config = dict(
    num_hidden_layers=12,
    hidden_size=576,
    num_attention_heads=9,
    num_key_value_heads=9,
    head_dim=64,
    intermediate_size=2304,
    vocab_size=37492,
    hidden_act='tanh_gelu',
    norm='layernorm',
    norm_place='pre',
    norm_eps=1e-06,
    positions='learned',
    qk_norm=False,
    attn_scale=0.125,
    bias='all',
    tie_word_embeddings=True,
    parallel_block=False,
    init='uniform',
    init_std_qkv=0.0177,
    init_std_o=0.0,
    init_std_up=0.0177,
    init_std_down=0.0,
    optimizer='adam_variant',
    learning_rate=0.000719,
    lr_mult_up=0.876,
    beta1=0.9,
    beta2=0.95,
    lr_head=0.00471,
    max_grad_norm=0.5,
    warmup_steps=212,
    schedule='wsd',
    decay_fraction=0.833,
    decay_shape='linear',
    final_lr_fraction=0.0,
    batch_tokens=262144,
    max_seq_len=384,
    doc_mask=True,
    z_loss=0.0001,
    train_tokens=1307000000,
    max_steps=4986,
    dataset='wikipedia_en',
)
Each number is 128 + 32 x the weight over its row's rms, rounded and kept within 0 to 255. Layers, rows and columns count from 0. Numbers have three digits each. The size before them is the row's rms in percent of the matrix's.

# up: layer 2 MLP up, 2304x576, rms 0.0223, rows 161-192, columns 480-575
# down: layer 2 MLP down (transposed), 2304x576, rms 0.0168, rows 161-192, columns 480-575
up161 120:149116163135129143134117149106116147099112097109139099094140156168059040099123141138062127077140152147144153158075144148117101068092177127108146143118130127124152155200138105085116115122106173179141119085100122132107103159138158135149167172152164061096169206119142178095095153129131137095
down161 130:149155103138135189105151096166131154215128126148134117152109128170162160116142113113112098112164086162126156104155069094137126138109150131105101093159118069182096145093079130061105140082162079106129075147130124092131097134167131181182101143136099112084118100162119139163166081096106120185
up162 135:132141157094160136179137086136171157099171135122074130125116103161133093174129154212095077128119109149160142150133120135194192104152160151103122125157130125108103154190098185158142112099115107065164080141139181105130124162095144143141141102137197118072118125116075167114079103088111124196
down162 154:183115165093109163125140090142158122188149139168124126144103118128154129143206135157149132125119124124120100108121081102145153107158111149102068101154101107097086093175129175127143168164222106127102089221097163190139149121085054207104089129139167109139081050123127156116088111052148170146
up163 110:117162049167120084161104114143153130116183068083111137045141120146131083127168107144098075119110151073120171131190054176172113114134144100147115178168161121120143165170134175157122087145115095087104168147062132148107082174145105136164104129146134178146116160137133155125144139117116089109
down163 109:109123146129115063109163184084147123153169134136064127157151142155148056102179106146155119152127079129112192135052125169099134065150085083168173112156144085176161139155166157128102085155106085157122113162066092160148072053079140126098181132187130192078120126182163140141190132139113129161
up164 102:120129206076131157109070170096113135086128154101109069173136082123063122156132102150161101138117133176112123128129091157105138135154129107094114098143054102102087054088138184111137123112096104127080135146142133131098130158140136103136074138166167125178117128134190104117139132079125157112
down164 081:137097120144171180132133115127167131164117141111153082128127094097170118118152102154092167131160131109121151064127127173132047111137169152100104132095197121112116135113046138138108063108074082097142122139116148147114108162127108146140116115150137091147159110097140078140150125110161108170
up165 109:130126103168158169101085145186123098117081100096086151129200139165162090117152088156091167172137130178140106117157089128101115112108126152083093116162121085123066089131198134149117133120102143079153147131156136107150152158148127120173100123116136136134179110080107128112132149167146119088
down165 097:097112113180153081164161153108161118107106160103135146118094137120223096145130116127061112143106170169144129117104160089195126147172109109120138139122140135100100180120203118102189142152135147154172180106130162130193155093140121099133138070150139161136156149127040159134143083173142088175
up166 105:098178132116056107155089115134092122129122090131112115146108083148114149117174101139053109178114125127118171185158104150182161114109089096115114129138099108126096135070121113205169120100119122105115133118108136136151147114156109107137082108165149119146113166125185131149095127111070101125
down166 119:148118210087142109099144120092139133165090168123109119158118127082180100148093163079162122098096129124170109166124116173148118215141142183170148110152189131136125145209128192111161129159126121115126138146149138154070143160125188137161149100089087134142134142121087131159131109124121122099
up167 110:121144140144079112161073152147133126152116172094153070139228104103091075107121092166157101145145126144114178158153110145137117120129124094156174131132101111155140117142136097202128126114085152119182167088073159062097126143191098110118147082138121086118074171140121158146115129097127115082
down167 126:098150120135132141089142142142141108129094168110148161193130129143204114116182106153121142177139058129119064163141165087118139167161145096191098127134117112170097113117045106127156164131047160170144105142115121177085118118164119125201125139174116075154105083125154096163093112097137199120
up168 120:050155128115084103139121112074108143050126067125113184113047121105117089117116144134140161165134124118082136161135124117198203083169123106068144172089146114090105133150170143085102159109143161073200134121123123149117140093112139137128092079145196147131128123142115155140108148094107120161
down168 116:145113144153110143108129118123116105162131121097100116108144145141091114109076143117109103139110138080148129183152096150103173093104134156158115101083137112098074149101151094037096105159125137157139072081128118147121113121089137149051149162150124141112116129114079097086134188149136096114
up169 110:121108169120147188137121165144116101088162125104086109128102165089131117179163125114190064169128149134163174099159066124086111132077100135041104143113108051176089192138165178100148111126100139121128149115080169107101124126140128102163091138115138122110143142092113088133136131130146055174
down169 123:185068116135065154120193120133144094104172145106149115158124132173135105121099101151105094146114125122138144184124208128095108141116141118100085166155106142127136146102097128074122164210056164170101122096140095154166072137115113093175138121103146170150091099161121051138194110143170185129
up170 096:100086108130084130119129122096066108127159112089137079096113106167115143119137147157136117115104124139091155117109120190119152064179057097098165125121110123148186123093083137110086113123111147115140155153141052077141154134157172063122167069084169112114127086172146056149139159101093110098
down170 074:160114096130180102113134126097128131152140097099124128122115094117131111114114126168068153099105168142152130120146136126120117086118133166118115137136114174155118172075139145094146132082101140117150136144129103141160167105130048150115157100161066160128095186092133162101083134082167139110
up171 119:163114112063129110152134043110088156131199084127115054147180097125122173136113179165157149176121110116147143204094055115204152071150140144108198100164097105146155106145118195091156170117124130101131088096099134113134184147082144089149171174131176158096111122106179170118131163049109082158
down171 124:169101093165099196123207119146145157158074078098138106102099113101152120058120131133153110060183146137149120138110138119150131213143102143101124107184129131186085163149120168122120157137161174128116127119137159125082195103141171122159135180075150135119167101141120155128126154181136123139
up172 107:076136105135133119032139093148082160120167112131150137103095066153153157186129126155051105138138071128125128118139138180125153144079102169117157171133097104134128130142146192156119074102084108104064107108166107131146156184104160122071137075117159156117120122100123095083154163112062101149
down172 098:036181133167142125097180115107106171184109097087152141140121062177128153075105119117109106128070131109157120155118087136160175158105127120156105064122127145114052106076181122107152061110087124104167100207108180169082158136170096213087069135208116173133159134155076195140158124161077102121
up173 108:161107057159111204097050137108118141148175126129131136090139111128154062141118086095165114117063138197157172164105090121140027159127097082101105150099145137143094132166085138159154152057074168078079102096129185112138167107114116156070125095124105105121092120100199184103135229151140076135
down173 113:142144114112117159126042146141107176110053100139114115130165091097109138128136157091112136111129125195106172075142147102152166109181142158118116147140143161176103157133101171111162129160140160122072101093137146126177125104196158164099125127148182129119150139146109186157137149166097077145
up174 053:113079144117104158105135175153134158085118076161109080113141102162167182136106151102137114182110124181126111110115160176087156142155145131150068095154142116121141149179174102104105188141099167115145098219146162077093110135166144146181199127108123097157166179178111152122080172182071156108
down174 041:158138131134118141163081109131159159167107166082126176131134142068106028092111136092077132104103168120142109150155082078166000165107141154145112151133124094154130137097119127143179117104121115162128151086085075158144172061173122120127086097098114170156145099065093138112108088127099104153
up175 085:134238228086103141122122109156145124121152139118112117090166100121089077136114162116150148105102126162106150156128138080105107102079157167079110147133173102128160065143159103155128180111065122094072061207138200081115130159070137170165162126128135143134054125108161128091150134054129112092
down175 072:078070097126140140100163129157118111069143136136115132084094119092121087153126096111154074127155094102099105098123116126139128082132086054151137083119118132130108185142087117160161117098163115096097203066149083156174210071136143127165145177207133126151193122154108162100109112150117162141
up176 107:157147068132170127162098114127106118124167135122164076106051153147153153170124112168191150109133131076152166102114112120049121127117103190141179157144120069083147134139129156163162128125088145165111079115078120045140111116068136136099132152139154091146043127158079178089188147132119129100
down176 101:141155159100088053162169088110082123150081133104104088127168119102113097063105134153097148181148124080139116112141119158135127176128101120166125145138101097099127126156142113140204099124110091113126128166152142114176038091068057137135138168125168147125085180202168185150131150115122093198
up177 098:134138106173188136160030126128104218109142157132150150115071078052118054131139200126119161089147138113123153128137125162106071110150169127081105164143137146073170077104092192153166094137172050181137097076109128034126120175142083133103165106162189081075111178111097131126096185150148111166
down177 115:147201087086096114132175148150113123124145119137105077140151168144166155169068112095079118116159135161153133149131117127163100171117157151180095147117134135136143165107151117143100167129152137119044156172146112174147152117165142098172103115147087155208108132120132129102094124069129139096
up178 041:110074132114146126121189108202157163145099113144134186114135126138119117144174178104114138123134108172113166111102130132096102156083155172168191117146160125090108078086141066092148150185175096159128155096079170175177103155088120103122090092172092125132070086181064153099131140141163092098
down178 026:131160125166112128100135172140106165149176120154167062087081159134147109162121157095168135185138160183115058092146132124134138121151148094130078158122104044134108163113146160165128071061114124087118074080152124071112155134131139103125168126099120148137160169052140126164163184089154163134
up179 103:106107095147113154160155144169081160141134151110146043092122130229120147110128088156075112154095150147107095173130065129154108099171093118093070175098097065085173160079149126130133048116126115151145090114111120128145101169140122120129132136091179081121113170135115156098075108088129087127
down179 090:116053094122086180100139190172076134133121157106136128100172160147106154117168084137122128107181153143111128089108157052124139105173133089095086116106147133128122099071104154114126102124240073136142129057185140103143095170088147150171164134134103051146133136127114129184084181079105152111
up180 049:077159111137160165147101176130166181131174119172111136084115133116080154117135127143138141069160145165171182130092107109152086135118055078123160186162116103101134164193125167184083141105099101103069110131158125168143172134140095143123162145143162166106186072164157125058086125093109110130
down180 036:159087093163095132125193069139063121095117157073150179127176134152173072111107127124167133177135117106123081112115156134112145167132146111147126112139093047159142118115035128124140157143138110157084086157101118136117141103162121154146154150115094094125119150116140167211158147090135145153
up181 100:101117063144165124171125165143088165082081089103134155105126080159119156186132166102118109153150110123112106102137125189127115176132126131136112145110161131093139173159117085086163170141129159157114094135139089153046146192054142080070170082101134097100097119127083061125117140118147159139
down181 103:138172171143184136127160172191107145177099102129131081091096141106202133108144164117158158106126068158173096121112099166130128163093142072091116093089147095152113190170129138090118180140147080129111152103094167117163181100152111161107122152103135165126182087201119146114140113144131123156
up182 100:103162141111133118115147112110126124125157117107082168045114059150118113118105107121116097088080161104160118161126107170095099098064137077121175141091193121072109117163127061178189136056160122142108163125135112131111126096093120142138116111097142105115154185093152115111145183110127079124
down182 088:088112068150090119138179120116126079106155158112181136135113120080101074155122177155091108070174107108147081095120136113090127102102132157131158118115079093149125102152160132147081108091118091116163144108131136172114064167133134166117137113124150079130178076178143145151122113089156094180
up183 112:109124101092124128137124142084126189138229153073100091139157144147102095095085133127138129104083124168109175152089105126071123065059128147080157122150127081156130127176121141103089116128111064111139152100143117080105061181145157072139145141157128148125081126115116114123115214087084173140
down183 127:128126092104156167087133105101164139113126104109085165107108124143086110078183144152066128096131089182122141142134097168135088120104162141123121096095162100113171195154088099188152108215133108189129105076118024192141128177068128113169132127044088094131146140152101113127106206159098094128
up184 113:157126146152143160147137114127167113071176076143093098130116136153131157142129165108095123081123113109125147122158134146147104101134136132122143183091137157114175125110119210118112119040172176114134081140166119172124146218132117048148130172110173153101081090129059054111111136126114124169
down184 115:153140122141122119170098117098100144138140121138163089160138118091135136096126105130090184160112120125142168179106180153143117076106104136070165078048125150126164084105144157144084198105122162095180090136156132162158141144066134072112112164116085192084116142153151129067162113089098116150
up185 102:138134123107090140134102143091135111088217125057127106111119125126110106157131148123127128143120114078091099131105110150108174102101132070094103161137154106139155080174132124160078121114134200108115154138133078131086149116064153131104059068087204140108138174181104159140184147101120152149
down185 122:165118070127137132161063127130149126110113118153106141226135102166160138112164140097120163086100129160199141143117150158107162100128092165153119156156145189125137146096154095135159028228149105131086130110126156126152146127176178144159123118130076138119073118076145090102143128151094134096
up186 122:102126119160124166190137166113125130082108134089082136143083080080124110198187097107125116160137171128142104114138149112157114126132121156077147162151116182100123159141129098100201145106163138126155088130119109161100132110129144122108117138122143170133147217132128076103144126149102070169
down186 132:132156140106153160124149154093126125103147115132142125164086115115147136165126147153118131140152161099136149108083126136144088190108084180113111209074100099095145155127137150118126162083134090087110117131141082125198062089111196188150157102137157104156078115123149086086120119109130108168
up187 107:120150112195153080139112105106110119124120141137135150091107150127109144071146136156159153140117207111143173129145003178100091113170154159115083138124101137108133108098125116158157055160067087077141129079107115129146143122114187168079097130099154156184086143195157143169124157154102065100
down187 101:134175063126139211100178156108102077160070103172066118140156074158193091120140109079101180111229171128131150165124148109143088145117104068086127132092122144134133199154166180074126101163113137094054145137158132077160178086163223089089137099140120138105145116146133125120145141126120120140
up188 103:078192107093159186082025090179114121140161121103090127155122136153185124144155098071081112145113110070145161117067128180149143145153166124100123110075192207141080105117149096112081129095148129152090113117051123086138100084133108115105125069109121146126138083124117119092149076078164148145
down188 109:191144065158124099136130134174104060078068053110098181128109160103121142115086107114110150171195135098175136084149156096189110137134141116161106147119089132196160144128093072149099173140116142110115163137124101205155152197111146090124106104165104125148103115151110137166124089168175160174
up189 109:143137094108150157164096105106141182116186112131130045105154051120137156086170172088102111054074122131177108169140096107143123114170135144086134105097108210177102151063138155095138135155094137109114053150155116085052161132144162091126080167095121152101090127134067107159077130140123069103
down189 104:114102076145152148146125168080095146128140138080108103134119092115174172172120116118089155073119135083190137128091105161136098128106154143107123084159112121087090113168135128126115103180118125159142146113161111130110123132089147142170078098092127105139140165132108169145127114164139082118
up190 125:132115137147133157103145129131097123140070125138100064096059135099096095155106126159155128169096115164107090210099142098189131079145153145162134097120166185146141062136139115172102080132127201121087104131156112147134117161106133110109182133131133100103132088069092080086087204126117095113
down190 133:130123127084112116143115126099104113078107116156086112155076085139138165129114114167145164198136109126103115194101136135145183124112134066127178151091129077159132050161124175090065133134079181175134138113124117134162103137105114086104112161106130136104108092117122105110110187104158096108
up191 112:143132153152115117155127127108138125097155137111130069116066042103125153144126191108172146164142169158151211067145109129129102158130118139119152177102116079113182101110096168188103122135120174115145109141104084096144165113176154119113088109072174129164117073102101046142160131169127081086
down191 117:179143110134117055115134138117152106079110102093164144106177118136083062161070124101143151166133168118163139118117158127177106171133119112158122124143095140147141100173172094127026132139100192124137149167153127123101172117135121142203103171101142157134116178051147128132201149128131176072
up192 104:127123126166178158083137078134134147035147169093079119088170113179177168191196120098126110117092181090138132140097161159146140153128098193139147101157180113139125123160105137133120111077170118064095072176156126142080124158038151142115201114074104134178132088135076087097099148173131167163
down192 119:094176155100099127135144132121119142181092127101134079189050147139105123102114152176126104132156159116111183118089125071118101147094133112096077150136069122121169108092138137138123176165080141132144155172115120161169157130202084118137077150142152101083104174173135182120116128081122096155